{
  "n_layer": 9,
  "d_model": 128,
  "n_head": 2,
  "n_kv_head": 2,
  "head_dim": 64,
  "d_mlp": 512,
  "vocab_size": 8192,
  "activation": "silu",
  "norm": "rmsnorm",
  "norm_place": "peri",
  "norm_eps": 1e-05,
  "positions": "rope",
  "rope_base": 10000.0,
  "rope_fraction": 0.5,
  "qk_norm": false,
  "attn_scale": 0.125,
  "bias": "none",
  "tie_embeddings": false,
  "parallel_block": false,
  "extras": ["capped logits"],
  "init": "uniform",
  "init_std_qkv": 0.0433,
  "init_std_o": 0.0102,
  "init_std_up": 0.0433,
  "init_std_down": 0.0102,
  "optimizer": "soap_variant",
  "lr": 0.00945,
  "beta1": 0.95,
  "beta2": 0.95,
  "weight_decay": 0.04,
  "lr_head": 0.0116,
  "grad_clip": 2.0,
  "warmup_steps": 200,
  "schedule": "wsd",
  "decay_fraction": 0.881,
  "decay_shape": "linear",
  "final_lr_fraction": 0.0,
  "batch_tokens": 65536,
  "seq_len": 256,
  "doc_mask": true,
  "train_tokens": 146300000,
  "steps": 2233,
  "dataset": "wikipedia_en"
}
Each number is 128 + 24 x the weight over the matrix's rms, rounded and kept within 0 to 255. Layers, rows and columns count from 0. Numbers have three digits each.

# layer 5 MLP up, 512x128, rms 0.187, rows 134-188, columns 0-127
177132115116098156141117134104130116173142149130125093140165133124109169110163101168126117130088148114092146122111160140121114093171148111124141162112157149149125153163105148133139141100107123146151170120127084114120114150110110171142108185121115079135110114122137126167117172129145101158107132142124154115085156110117126085121135124095143174131112146127142121162161133154097140162112
139153130130169151135153081122123120133121132105130149128086190108109102151120142167136140084095111131153113141096111062094167105135118149115158136106124129156145122099122152163125155120123125095150100133131100180149125105141138118150126140151079104149130139101105129127103137099144126146156121123113109141070120103103144111123115139111163119143103147108106137148118169129136136104164
124120100093131110129098125127149175077134143133135130168129132084125132139127104095137126120096130122145143131128167153151069176161126152093120127133068137099131148135147134159143113115158148094126149118107107121134128129140109115123088133146154110122111108150129117162114129143131149131083119122117112156125150131119124118167127115151099130135180178154091114094149131122135130118128
133096154092127139130126144126151176171112152130143090123148080159128154116150111122121129135137168124143112129121091151148147127119176098099107101138116166122139091128075138147136114083132124144080074093040169125143115157149124132114133173118121141148119134097099140138116109093126146145108119124101135148113129106107078055120120099174114097142132124121115181113103116111143165122126
108112130166118111068134125095149129125153122126125157106112122143121119151111108122114120181080152182171122116134093119144130102109110084100149172153106153153079172145138099103148131123130155111127146096145149168101131153153172153128127159125102110132138135115118071123098114118151109148115160108141112120151140110157122117136101113094137143109104150125137094136170172122113160115132
131124108121093110122131154149113140105145120070121120118165170121108083166138127141151172137158147128108113121125102102135133111129114126156130130074119109125123108114150127092116138131129176121127129081108138141101096121118179141168176155150112092152109150108106170150137130092120107137073156141127160110118112123116138143142124096147142101163153162099132123106114095123107150119104
115106108096123133097153122140142134122142094118133108096112140156145143135135114100159082098129154148125134089125137116143108147129137139138102106125101099123081144166094119103076133146155102133135101150121134091159158087136101121150116144113107126117099127143145112139140116110107124141127133166130130099132143133158095146107155153144084133132134135139108155104121100181109157148139
109116101145170178153134111119170146122128085149140084126136135125139112123122118166091115110140127159099133155116149135146131099097130130120117163081126109178187169077162146095124126082116123136153086124163117137167123104103208160133050132142155126111074131157089152056122128110137146142144149167137131107124130120140114123119134120130142144121122112128150098070127117137096119128111
168125102186100088118136125131101144118148118118134157126147147117158119159101114164207113114131090157121144076104131106121125135134113164157117139153121116112131167134103149087152157147119122094131168134100119109108157157111136092107144094101191137089130115157110125126134105108115135133128123101117131117137166093193145107145130072159177110100133084128162088122127122157165137109095
176104133114136150092143144121145114120173125175117097093148168091147161163131125090132133111156127123097133138127178134128142133130146113172100115151139148132122118161134146142099166133117108101134096169128096113103141126132133121101131118120084134170158105164131160120110194094089123102123084174128123114167079111126129145134116135152104110138101103107131136130131111157156096124152
121129152133141099124099113129123125112120169142133151156125129118114106094189138111117112097129089102175152122139113173118111097139110157154108113137114100118123150092104190138118126156117153099059148107122125120109154179110145168144109145120118101112123131106138123134139150138119109148111174132147105109113132115089158115127139120101161110066098129108111146097122135129117105160130
114110090098154151116133135083130167143109115168143143132168127132149139140150129189106169095111119152112146112129111118088127186136096153077085105139091148157147114107116132133133093086157069112115132092134148136089098165103105171118142069076101108150119111173112163110141096118123118108152121110132127139182087163103109135152181116120157100138108140148085141156095123114155135122137
136150110115123152101153095101140131114130108130152093123131121104105105155121120111099165159145108143136151155142083152114138112098138110126188093113150100092159121123161140135158148111106137120121118142139164108142129134141094140122144144161079176094086147137151143109127120100096124127110130145168107112120143117113151105138124115083096152120129124121127117107129143148154147163152
087138129157130114135132119107169154136078169150079192126103103168144121108106109148125148172108142124100091119090137190111162127128117111130140128142133115150149119139138066102169161109123128141087143157122164168125142145094142130122152124157142160126181124119135079110104137113109161122078095115168109115149141125131124183078153086121144136185156117135118112138120148088125132122153
183154133132136100085139149109129104101104117116087122155107118144098153159153182123172171155153139160111145141112131145145118138111161154132105180134134115100172159117120138137167119145120157129150108115117084115149142145129170124155128141144139127134127121090109114142140117109126174131120135113127139104139122099117065114120105086145113117160136116123152147117087142124115092119104
138121155093108146106149104191177160141163152130128146124140097119145115110149122129136120129140120090096135147121138160137172171103144135126139119133097144158137122152125119136110127124116081098109103120115147132124120129145109149138167095122127115094115114149138123146114119122117140121097111102105146097186127134132124101128132120132104125110109140162074173123147115117142147132106
109112114097147131148134089147131149118085129132149106100101092143146152113082117158109153157147192141146118133107119179121117149091131117072111090117122131119090135122120116116144164123115136127123133110164159106133113135137111125085132166141160113088146129145120121137175102156124139157119152154136107101118128197116117149113110116107144180125120147116069136108144143070087167111108
106125136143097154087158134126088126102115177127099122085143121144138091149129121070134133118107131089111124152130132164092151131113137127156140157131151104125124149137121126124100156100132092174103124164103076112127131133151129113153074135136116126108137131106097135138166151081131099127121111107132152169104076097131123115110146133127114136105169120182088131108140120115134144125114
120141135077115127145153129103131146144141104154162171172083071148112133083150111156125168133168177115120130109120104186093164182157130113114113130121147122139108140108134131141160147104107153154140119100075097108120139104141098161105137102146114135152113137066129122151114165144114135116149156129132150131098164123092100152144114092084139140125107120100154092144147093158160088112111
154137108086116129110138124139143132095144134181075164137143119137134158103129097145124149106101133097136110130115139121122094086127136157169161142143115132119167112150082094112141149171161159114108114135136141153080145141124176088145136102137119097126155132178124130106092127129110149129107124139122141153139123150124105133129145109131147098120073103110125146105169119130126113146121
161088098143111154130105149122153080138113159123165142117173100171123148127117108154085162173139139099106096120143176180147171111155142137113166102105113121170111130146127117154113135130140130131125116135132142155145116114106127104134129116148106148105164128086094125127135145105127110170120153123152146157139141116123127120131130150101158145111124111155134110118123158156145130113116
080178146130125178113151101137137153186146166177135132106130135138145144148174122079139102076126162143138101112180113129127099140137106123100099114108110153123136134163144142132142109122148126106131145129154128141121117138148127122148151154134109160153096129100167086111166083114158154128135148129138154153127168098134129080123079134140100158092102164138145133074161121148117184124122
133142140108156118161142148131119116135174144093165162135185144131098139150094132155110129148128127094172140102112132145129141093124125102195100118156164148150099139128121129143134152111139148121135109123164108126187121088183132130083146102123108096162105107112122156140150160109122100118124157127127109150117131106127110153138155106131108118130123118137151108120122125105163101120121
118124132123112150127130135141109115096173120159132134132118104118142120124155153135097135153142089136114121117120140176114137108076097140178126106091099082137140080096110178151119107102139136166063132156196108155182068127094088127083047116125141145139102116152088135187114137126221142191104153124125116090116151076099133137116117129138087077073108122132113164086093156165148124113098
085125123126126160083159079145131122114153119176126128102161114155134132128117125147111136118115103116129125108111112141088106139133175115158143119115116115140117110119158117127138147116129167099108133142105100117144125171110138089162088123125081141159056106125113136137076126081095150129093133127125128145125144117140136158114129154095114125102148127115119165130154149153161141128119
133108099113178164136126118144143136103144126182069071128098118111151144121102133075159120104156111140118133134173114156120106133170123166137120088138101142122119084132097141153145139132143116154120127168119147107157154114150108158160160108114100130146146142129113139138123107129137145149152110157159125156141097102108096154129108121099141134155171127145101141123147107139094116165114
136102156137144126141133153138140104144135133103126167165077124126149184138142139109152140119127143134155146166112106158148132107133140131099115115124135170120137099112134143119103113147118075160095123104127157157127160136188130099090125107109092115125120116108098127130128144150133157135115093100118129122149134118157133146094138098121144104138110153113098138116126141162141156142134
109141118113160111126164109170125140117150140131126125129087157071109115118075148124185204094086167132128084166103139118154118148134145153154179160110153099109128099131138125127104153128156134152115125033151175134087157122188128122121141148123135115125130099152189093139088118131119152153135170124167163176091134135124114128171159092128120149151137125074145134110131142121090130112154
125113100087140119140106117119132150132133136145111135065130137137120158122113085113118127119119120133130121133116119131182118122115145094131158139135141157095100130159152123113119168124155132144131112104124153105138131121150147132145114171162114182153167153086123135132154154121138138149177133131118114113120143086106126150122114131157152132116185139150135164146123139166137153165172
111108084144141089123097111119175124160132205149138074141144122124125105141084101149149134089095100102136151102125110115125084144174145092137108149188161115173102134111139133123119126115183118123125092097086090103151141114185103095121107128164134109194149086140126122138138100114119123114153147159100170155129138145108123095097106139109125150123142120104161129106137148180118161115164
184122124094121141124194067167127121115163138155119136168146111140156130146127176126092137131125182143155139153175116102145106122131181138100128128158137159137114083143141118145104090161147157106126129157126137143085129137105113091129127095127126117163127102111068121111139096148146117095170104150133159164112119123127112145090119123158134134152118098146155125168182120140126138169133
111132084155148106156163145126132108148109136142132092147148124129120158115143103126143137113144146126102105102149165112096108165163088138162114158119145134141162102109167150173124104136117103137159120159129126159141134111113135132144127151128128134152139125127128107100140154129086167110171119121104127112142101164143103120118099099134084130128110109140141153157113155171121144140129
147131114140170126133127125131090120079126139132134128110103132127162131097131117067094157160121140134163142117108146187110151106100124137133135093245162104123137142157121119122135178156112129091065109102148111160121141103155179132115178128125127096128118135116143092105123111092134181138142176107110134136109145099129123155125140077147121085160091127073116137074138115111104117115111
165139069138159113116143103114129137141117150100140151173146132140095137100150080118135202100145136162111170109113179131118103152109075145102083127117123134099092149137121128139112131133126110115146133140141179119111093124075120113147134115156116104132098137144071144105143148127166064136125146112177117110175119086116095121121118118151148130120134131128094102156098162112134134142144
099132118103105154096160126103121140126122102117140147129142105131112146128114170100182121125141086132104110105126101151120134148129139159180121114088136094138125138173110137130115163118126116123137130180131150122132130101128172122121114122135135130118108132108140090152133115105124121118153131148129081155089100132093110157146155162132128154090140117111109107126091137132123151109126
142107172098101111140130124101159117115142147100140139145091136086131182127091103146139130120087114108125146152113126122115117114137118139156127118130127164075135078137154091142149171149155126140127128146119102139175142100129125171073117118149136092155104102137087138098143114067115131143083166097092149117127136098142094118121128114152129132141132106125109187131130139117117113132156
102147090126139096123052146120134146186123139140178110093087110100107172122103100130111109143150115107102131107163153158110144144114174113110124157126124143133079139163149122158181092121135137153109155172130107121097132144125136125139113142118127095110162136151101130107134155086103107121151164202140128091119132082107144139146107115146100121101063095129093116103140114154112117125149
151164138185173105087146138137170128147111129111121138096121122095130154126159110149124122130146123086114132147122106151121126111154156077135136107137105151180139164112141122107059093194135148133150112112119144119115151143101106142138171085140125123139093136073125088153150118113161140126133137144088134142148129132115114118149135109126096138110117096100123105121098088135165172122073
103156123101101153149098126128140087159153129135123162090156077110134100165158102136160179140133137150098123126166137132161143092136108118143148108082163123119132145161077141159105154081128107126138127174114125093124138108094148137137141127120204126102129167119165144135146120119100157147071122075146133104130117112112110175118157102114135131082103098140116077087090129157154133153089
159150119140089124097128102122135103163140135110139141147146115094165101130083156132118151129164125127129095147121153148173098135152101127098124148102122142078146147128099115115142151130145132066148102116159146084129140124099145084090181125121100094150115151124159101137126065144084150114120145093095118150181141142125142094142114089149130115102119090156131043111120164114102158131140
147121123113120119082131121141126102153120077134127128136138104118168107095109149128103140069102152118147158130164123117072148142127122129182093107121152132120147073080092162091174147142167072117122085093138105123148139124173116120134122095142161093125158161134096141143161131124154157125135147148103176114114140095108153129164134123137119122144090134125105155160113079155116120164130
152118101156130133105171086140170144103139073143168139116127162150138114139114116137106157172129086099111117176120113112134130136116117105151147095158091142113142106101128118102164154131141135123148132118154123183140148105118092131150086130173114143150085139154121112141081158088112155130101149142123098125097154142127143114129104110155122137119108140113141130109137096145171134134084
103098134093153126128121166170153086149171145156124185112127122195150134115105088149116151121156092151146132109129120135105100164142166123135140140124165101130074105170124125142117152090152112088139194101128109138110120138137135116100118155125140117168188117113115162150131166140162110133097115125142127164113158123093102139128105147148095132129111147140123150102128061135130136128098
134138092122103110115115135087125111150149147152125139125123124103160147138138169148129161108112150146125079119127126154134095152199144130144135109144105071156112131145132067147147159125163103126109137132090133104105122115151135134111155129170119104118131146117174117155116095127109137081086135150151146151107143137071084106086085143124148144102158148134171127111149102127101149118158
103132109105113134163147120139138121145123094106130146113144153155147096156148122185098130095109120120115139112108101111098110121141117083150116158146139111154133132090139121132105137156138124101129151111141130114101108125172155191132138093159141120138147101125128156133133134115114101110114112165145113117106104153139107159117086115140164143108138174144145130155096112181148158122124
171047079095104126107166157141133123156120108150159137114117183111143154135094115114112156126119109115092138143119128119077137139115106149091125145145129155101122146151145078077140170106105126139088099139123146132097145138124124144094125100127133143091146129113137134146172168095105096107119096111134109131193156092148132174121125103148158104143150108130114132120127093129159134120103
126157084173177149137166122112137106142165083130097122075170159094091104137122137104085099127092161134122095134116117106142152139107146105082104116121116120128158144147121133146088096093150075117107120068123145141130132118133133151177140157113164181119100158125094090162150110103145130129147149114157169124128071153163128106134144088112126140153103126117151128135153143116112118106114
133137101157147135160126142113156096102160131133107128149136155106148108128159106141134179092141164167086120150101143140119163102151111169168134113148118116152171151143119126100168159139131117121085117119096166121159120149100136147127129112120105151091142102127133148134141163115116125112102120112105135100124151118119157121179151130126123074122099122151161142122134055159120109119112
156107116137099166118097114086129133113150129104117154097152137148116136125130162097130149091090158187065158118122138148150109117122142116074136116131117105154158130107112118151126149132103105109145090125150149102133103169141177127140116116112158141143117131128135128139102064092151145091151120103098116086193148146115127136134119096123136148128119135135119128108134101116143091135112
158094194094138114120132109116095094118134114128110145111098126127120130127150123153119163145131143111095118135126115151127148115155114119153123109096093068104143149136152162081136133135152090087125147115132143134181145125113132137031140139152071143091117170062150099112178094103139123146109173068109147058107151105151121148107158120146114150121169112124134161112111106145149149145107
106138118161135115092103126131121127099119131113175149134139144104126136134138131111111125156166132145137101128151129178114098124182068113119134107145129120138129151116151119141090135169153129129143093151128178111107140153133133126138087130134108137155113141107079069135140118140133117108114100175099111153104119117142135113114133142162191154115143137133112104106104118140126158139133
095121105092172120077146111118144153177129122132089132117154149140107093155145153118096144111181145147123131161150152085165130108112114164120134121144109089130141157110124154124122132128109154152125118157144102149115097113147155110154129098149141094119143130166123157087139169125116095135151098097151122092126102128195119162159162125139160161121117138139127130138168103165136122115112
123149109094115090139093100111164156102137080136132188132172106164130169141174096128123119118134107116120134117116135145153141093139151110122150133101114134145118159137121118140098102114155126119111119123120171137127120054102161137118121108138151120124109129127100110130134117147152160136138122120132099137100119152141142157120122102129127150124093151108074087136094115134117171123116
131126126131132134128137101102152108113155085117106139176120164115139139122174120147088141128153146117115132095147121090110133169138146112133145139143135115183154130115125135135153145140135137103088142129160133141142117112095189137109148105089150138125128121140098147131127136144177187196138156118119109128128133161167169053119145105119119131113124151123129105098104099177141187112126
136149168094117138107167166131122100096137103123116101104149088135161120101134145177164149142177128135157119145112120138070150136143109165126124114137102145165115096136162167129141110098136125099102051151087148194153096095158146113151105179135102108127147128114134143106102218109118115127120112151145061103141122160113121166139112125149139135076097094125091090106133137166155141086118
# layer 5 MLP down (transposed), 512x128, rms 0.185, rows 134-187, columns 0-127
147158111142124106154133099150132102107097121162122135131136171175103105158083121093153106114125135126143130104113101138110131113129157129144150129119111130113102135164142122137130161098144196128117149139148196079127146155137124118132159071125149155157144145144116164097130119098102153131148135137140118089137081127145098141137089126135147115130161181128085134144165107083112137124155
115111115125115130074121156135076115152137143130086118162147079124124141127110115103133115185123110140121144072189157119093119086120101142145111104105129132109137113129115107102133172122135127142125168112183144129119116102164123090164122127125160141105152102131145122112137125112146132110100133109110115118127171132144126139158108139120140092145148104138117140115117101146127133122132
134148101123146112162131107111098070162165135125141137136131098146140127157112116125172127140143128146145160123152113104148149104120158093137102113166183165119119127105127120097084101111080096127117123143151143105086121159142137155160159139121142112131149119080128166107155178130104140116138106155145144103103124147112147126120149140117139137124113132101169099137112145134101112114137
118130135137164109063122079162092117108119100152095109116151140135103098117128121081133102152178132117116121146144149151127102126117100112162119125077119118141129146128130115133133145149153147124153146141148115135133151102098146131127106150137133102126119128107108135127137131134172064156099134113118152152137123197121132179140135170126108154147146128160156109121146086140109134175130
142108112101139128177101110129135107149138109146122151143091107141161137122156110122149099130153100113103136119140120164145130098173157139138130145144104122127130140128115129127163144125133112092086144075130154126124087141155110136104110136189206139145087131123116113121150100145135148084088128139160164136118155127136187094162120149154101115123134132109136149148123126153164145124134
111136137110149139152169116121143130148127131103162132141147106155135171099116173099129160111102097161120118108101119162100113138109129134105117105145167112125101121126156098138112123132075118127133151139154088140115137132107133116121107098118133090142176131130127121127108113134123142155152161101102137133119153141133079076095109108129091131112094167115143144114147136101091111127135
148145098129161156149086127121107119098125180144106121156099097130146116121123148137110159126121091148123087158121083156129123119143107112132143164125131137136145106108126123161165122097119136131104163104137120147054131124131143139115129110113167137166149135147127133127123163092120122077147117116114132137120139112101143127140118131151148156119135133140133121140159146084109117129094
149120151124116143128160122105064104133108160105104117165156088171142078108117130145128125150141141117165107159118153093179122097144126154127113146119134111087176101104205177165112167130082173140120143136118113121140089136105125153106107174095142144108141159149161145093123104071138144126130153101120159134176131116080129115160135133128084153121151131138119136079108154100157094132115
108125142135173157077091158122193121133154152129106139121119119140104149103103127106100099135177133125103093141124114126113172122134142103118133116104156153132115112126137168157118084112179127151128134112172121146157165128168109182174116181127136133115124163159112103125086112151088117144134125167093155126086100139102174119163109091130113136131136135115181159125109161104167137136181
101135121139133137124099160131157167133115117107143139139135120094128146146149117104104163135144112173173106099126129077127116104138119134111132125067130157102133116106124102145098103126146159161120107116141124124153138150127103120151104109096176135108111177119115182091125102139098099157116085114170154132119143130171119132142103111115113131151074116116108147112112129090140147160132
134179127102112173146146133113134141123108113140129112147120143173104123117132100173144123115136108080150142151139128114164126084108126097126100126075121155126132134133134126113164102114138152160144131142116091146115128142155101134130101095141108137098151157165128162094157123151191156109109162170130111117156196147132079127103121142147147099162138112100107114144122163136131093129151
130129100130120105154119112163098135124186130113114075098102148140145123118106198097143141124129120153103126144120103145182111075125152137129124154132151095154113085080126111101112119105120075106154138190121099134153102106114101071096106134138142146105134122131141158134110153192124068151098101121142111148226115125159132108086099126144125141101114143143137092105145155121119132109169
152106094173119123168084133109117117093101105094125125112125135144129120128122147126125106155113167084128148117153161093130136139110174131155104086163098168084136121139162135142115142116158160142099161125120129103140142070120154128170086148136172129102130110147166127086121125124118120175102141115104108101085162105128119138183096120124084141131104115106127089148123138118122140110127
138128131111117092163180085131107095105142129157148086133134084148158140153055139172138110068168083137110162095143126100134093140152109157122179188141063149118122086157120162124149140116141123094109116153134122102112116161133113120137110131124115140130128148143140108170122142170124131107185101138101162164112123119141145123150101129154138142080129135161104087129088086098107172095081
081109111146080108120165155105124134126093110124126138141109128124138136170203103112116120094136160094139082106173149161159087142072109178147106090159153128108123114192103130104123103121115102078127152145123101139109110159129119161099144131125144115181113080121115128141117131100182124156174116112167150158121142163116140084127150113133145122144164105126129124106133108161130102109166
091125098127093125145103181115181145147086171076162117176095126124138125103099151159122051143105119083159145092124126094151108122127128095103083152161108119072133112099142112127132154112104164133138181142165116162160089154173149059124133121156172111141113158118170151084150146176109129149120152099164105146134131080090139110173102141093113130112162099100158133126080139165139157128105
149145173153150154114093158151108118119107133115080145131160149136138122163143131116133103118099117101103142115144117124090143145122127124172167122132149155117156156105127155139118104120135113133155108131125148137111104155101137123147130118122103135100116118150123132109128142120131115070119124125137141164115119079145152143111121145149147090158153099163147123115149114165177117142113
134188082134144144114113131111169120151111060100126156140095155123105152133139118151147123113121116112150152148166123126148099133120120128111140096150122135165125081131126117102133113111119155077120158141131139139110124144054134108128156134152107138134177113173113155144109149151138138123159140148119110107125156161138097135148103145157145119134076096061152116124125114140136097118138
090083109132138119084113112124132124129072070101092142115177170111123129128127148143140079132131108128169123130139130112108157130111119182150102119130121162117125120151109165126127128108098160119117126149120130125131163094081137113139109095151137136111134119123098098149125084131183109148122142116131057139094163173140127113098133080173109126127154110112117112085090137121149124172102
121128150134158107114078191151138104113105153134128112116120127168093144126141154100058118119161118128129142148145160122150136133136092042129127165089119116115179165107157131121116118181117124163147163138129154102096101189128129133100086104111138130091137119110131130136108123138127112113084158135164155110145114111124082154143135172133135131134168134139127138138163161106133132105134
120104128152155110166130139143079149112139112125101152123114126107092144150106109128155095123118115156121118137159125111143120149090147128084088129125156162057088128112125125139167127119084127118144158155136138115142140113110116081110153129110150101122111127112150146119139106144117132099147137111154083083141137148089126105137137171120157139130139092140133125163115140091081170157133
132097152110128124122145132126109126090142110069087120163120137177130131156102136147111152171145115158113109124105111116156144098096164111144153139151160134143102113107175136165123140159128152120164136130158108133138118128150138128105129127140128104104130117134151144165109132135112098133116138112125101157124088156103139174138149090091123092115124100112088106151132136129140104143123
184175127100159145133097121094142121142135133069145088115153098109156123127125159135127111109173136118112131147136106124099141115167133123087083089156158152133147136135150084109140130122147165128138137112164133113066128110139152170097125130081136113175157105146114165134124110141119110104140108098149112156132144144110139105129137094151134152125107145096153096145128117116175116144158
123100129120134136134167133148133147143107162125138140119104150096100122141107125129178113139110166158116101047129088156125116167071129104099131135112135103151120136176112103093137148098087108116175120145096128138128130185129142142124132142150125108092085148096126119103183107136102100086105122106140152100127111160153093128100082199126131105151137146159132114126117133113137152137123
125188150104095125164128122118118126124156155118170099140106131109122164126158140130108151158090121168128174115110153135136122107150093142084088118138155100110107132107140130092124098120131123144163165117160138153128105120120115100115159190126182114121142113158117136103164103157126097126143123127128117135144122124119155088131172124165098085123144166114194116125067091088135111130137
109141109119107160120157140130142116137108117143185145109135138147116184160130124133162133096104160138115159147106094123134148133110094119131090149128163089146108166107129108115112118137146117071131154105156109172135093108134131102119143073144163161101135103128148111125126131110096085151098148125112147097155144126120138147144146179148109117109093144137176130152110140127114147079159
138171101136123100120104103102141157119143119130121102138136123092149105113101152142151097109140134136108141117177161068154134131130100148143112121100148106134114119119159107122125105109113145149133158147117087101130120121113135120174113146125125122120154167172150117087145128128122107171173148157103137141147103135139090101118127124154094142154145111107147106136079092123140100066148
140101149114102155115132170133108115113076114076144095125133083153147124102168148141107137088150102117120144141134157127139117096112115146119083096109155150187099156166136112156133102097128160136126095164098106124191113142113101110157091137120157171119056166055093154131120157131100082098124127135114155135108145163133155109124153099103130134160106116143082118107121072100137147117099
120119129137128175102094149148124098136091098117128111108164140134164094189170127110167110128106147086154150148115142106105129166129095093122144158121180137136094170106122098149101170121124168141143177122100127112124128145106111126122135109083156098147143119124142177119091137153117141140176100139132152092138110139123155134167134135100147152093124132157157085143153123094082130168141
127150138087120141126135189141080153137085124132140140137127114118115122156133144117100107146150110169149131131125175101134154108074141184140118113118130129097120113135105116129140082105090160131106154126128133152137082111064095118145079139122146144096132136131134132131116144113139152113103123099143121130108124141107160121109153095140136101120112130117096125132146142089125085120106
152104113095108135125093151121163140132088136107113130121152118130117136113100108139132102123120144110124104145116133151163110129158117112122123145141125087128121149139109163127130122152149124141107070138120119082129160136175150113144086149125124126119119130148147115141126141102132163165091157161116146128123080102107107089109121065118115157136095114142099153116155132134100115133115
128117134147134134148127137139140166118120122110091098141136131127125112113141139100075112145141097141151141109122125172129115113121138115121105150137111169120107130155143133135146103108115174153111135133116112103086136131139142123109115103144150094149120138125101136106141100118097136127141136143108183147146120132145102091136152098124167094127152127147090162127167089135146153121123
135138153133155124117058163113150138161125134151125095099132145146120149145139130116085107084122106115113129182148144099129116110109132110106158118093118148172125108144161115066114154109153134160142097140144162104097109134161147180115137100108152093138167096127120151109095082082126141120089111142088150094170120151130062144124114198095133129121117125115082111123154099100094107144109
151135088125144128164196117152137154169124126165082141124115115134137098115130117116147110118124124135131128150165135172149128117138129075117147092167131137129157127096114095095110169145176137174125123120103093135117116154113137089078145139138091181127136153150170096144106172166125119107110188151126119137115082122105124178132155117144110148145102144099089120091098126150147125118129
127121119153112148143092088152132112070104176111112111119127144128165107148138096148096120135126143120140112119108150101112115087119105123101126147178097124158138135111105125115113149139152144126116129063114119119126138165113122159131116105163124135118135109122103109139133151144133154146123131116149147113159154120142113119072111093121110106149124127165124156113180109112135123118091
128139130132106115138112171146096103080144125147115092169129144104163100089137108166134100132091146120141112149135167124152136144156156135139128154164129099111130156110134142141139138118151092109137106133104150155145116155096110171164144140109137195119161115109158137103144108144168099144158088157141085079160124108136146147106175124118089169118174093170138142100137143176094113141153
173104184105109148128138115165076098116137139113144090162120117119133106111163128127111132120113112151139125139082115097136149103131122121151135115152116152152131125138140159112097112135113101081104117109127135113139121125092073133133141133186122155097159145117111117154200115148145118093106107138157140134100103142137111147094123144120186154135154159149106138157122142113146112114146
102107168094097126178142119135143110122144133147116136178121161146121129085106100122128113152115119135113110122133149140142082126087141137127148123137104135117130102154131135109189109082115132134131144125127120141167138109134179122076139148099118120132102121137179154119100134139098149125132109106125078102135128149147064102162127111128115124155145121135123112146142121149079153135142
125136135096091160091158161104133089131122088105191127122127156138102126115142146123134103120071122088131146147151198189156124133123125126134135139133095148111124134177140110110139140157111126141109129121113130146179132159110150122116131175159121145127153089131152093130157147148085123117159110188155102086170134114158120126157129158152083146189179129144112157118151133113174146035171
130089123136154152160163118144119126132097146135113168112088155166071163082117082131114099146120115120099151107100135153105162120120153100138114099112097108166145127166120139148118126101104162155119098166111144132111142136125128137162101105157139131111130129144136101130114128101156155123126120122140107090092107131134125127123121174108115120133124153145093165140079120140132119137141
125142109125132142154128114087111149132113156129096182169103099133137141137111124140154112134141147114113116118108137098125115141098122145156123126162069109149164132181115144096128118125099159155145129104115152175108087140087170131122130146110073152136134128115119139129132137159157137143138140086166120105082136095098159112132130146143117143144172132119119140125124108097098138176092
145133120117119159191147112124106119128162136125134135163174092158110100134083156123087120151122137164116154111139143164133186121080194158095121187097145138084183127147145110126138107117135127134127172110116102105120154060141178112119156149144092113103175140145137152094143145177154112127107150106133096122136077153137158125133174116105113135109144119112146110114132127155139107140146
122123111156137133097132126092144144122118123085132130155143157069153116108154175106171110115085119123115129167173105152171154070102143187118122134172128141115121149079142097124138129141112114150119111112149141108156134130130138136155145173125154126133172113140170087085136104154147092126103120127127160161154101123166100102160165140107146116132082118102162089178112166106138106133122
120138133134154142125108109096119129081095172062082112132129153123076092117135136068111126108142135181116156099112130115134124124108117095129161137153128118085132101061137163150159125145114199126132174116114113080104128101128125139111095146111126173141116112138127134138145173118159121128130127118123178141092137124153170165092176137102133152127109134109149128134147129098111095112134
152143101107139088132128170138048168108137144144098098151153121099127191137133156143118130088140140166144146135116124154123136110053130149077126070161177089100145164149139112085134128118168117122131167130129121122092111087131121135110093132131124132147147067101121168112158105172113167116119129115130152124138124125143108135134144128158116130112131116139127093170138094153134104161144
155160144119143072078128089123090129153153149120150090156113127168124106118172123177141090098109139183129137090075087126132111143087177156101182126128133186137113102126129161120119132132128109151154127123144127139111102118135084119149116176146101133126118151155124116137096118104194144128137146101121086155118109139135113147119132118086153132130163103091151157151132098099176119148133
098097147143109100089109169130103164090120148093160090175111117128070162128136134130124142163172092177161107135093105114131116104111139127124144136114158061126167102104138127091149089117121126105158107129165089119114132139127106157148166102131117097123155121109161166103126136116137113094133118138108139119129129090140147103110080107156143142137103104120146098149110145104093116113157
097132110107103141165142114131144109130135142083164140137134140080109131076109109157101138133158155140111144103070138139145132114150187123133115114122092167116060139132135155157114149052135096134151140085113162092136107115140125110109097117178105137126129179140148130160114156104128124119108091116109081117122103126106138152115150082125134095102146135163140096182129119122101154083084
115118121108109184156128109120079116096108113146121117139143114134137137138116141160121120118111114106138143106146117078124154124154110115144181152146124144102131083150128139142130102159093126189092162119125169112154094104125172073153168098137145120141125116148100134120145160073090133090134160129084122117195068128111131160138089105119121154127166124136104120130126151121091141150126
105112124133129168127153125158139125125130102135126158127075083062148124080119157092173110123120119109159147098117109145135171161097133123109122138149136114126153145136105087129127181102068164162161109133107109089165103100155185136137118132121122109097159164159118143104107139152135114117110157135104128061134135120121115112136147196137167105128131136114117124078133121156104129134134
136116132106118139153141131123117155120130165123114106118130116180119142140129103137137148105078124112139131104093132123144137117104153121118149156089098119097112130096108155161170146139140146137127155122128101175159105100137152094113147107127157101129120095165165163133108114104130151102122133083150156130128112132093145147150090152064112098130145125107156147100158127133136113119122
135182136120085129139149103103112116116141099134140097114147105113131145144158112120152129114135167155140150123121148075118146159166147091130101145081153132156093122098108102137162132166171178146140148119093150136145147133151058127090137134121133119123140160147104167117130111109157158118094110115118085095147165110137180143120160107090137149109113062165119107146118086132060130145110
119128120096132142142171105126090124105130163130152171111121147145112141087123134168080110115106141171168083104129099070146137108136074139129106164184085146147124129118132107103139122170113161121134176076170132130107122104132142117120118148099147134158138171137130136099112128130113132158101134143135141125170125055187110108097143150146117112155104151117105131075134149125101099145137
153109102098136149177131119185146104116152116133114145133091183175088145147092109088079141134102097078112149140117164139105171141136142093151163148137156118134136148139117158136129160161173167162099159092120087098105112113145151115143176100114134100097100114125130164119112145133150120152084089135110123161234105155122145105121115150128135072114130140109116118117163160129118114106114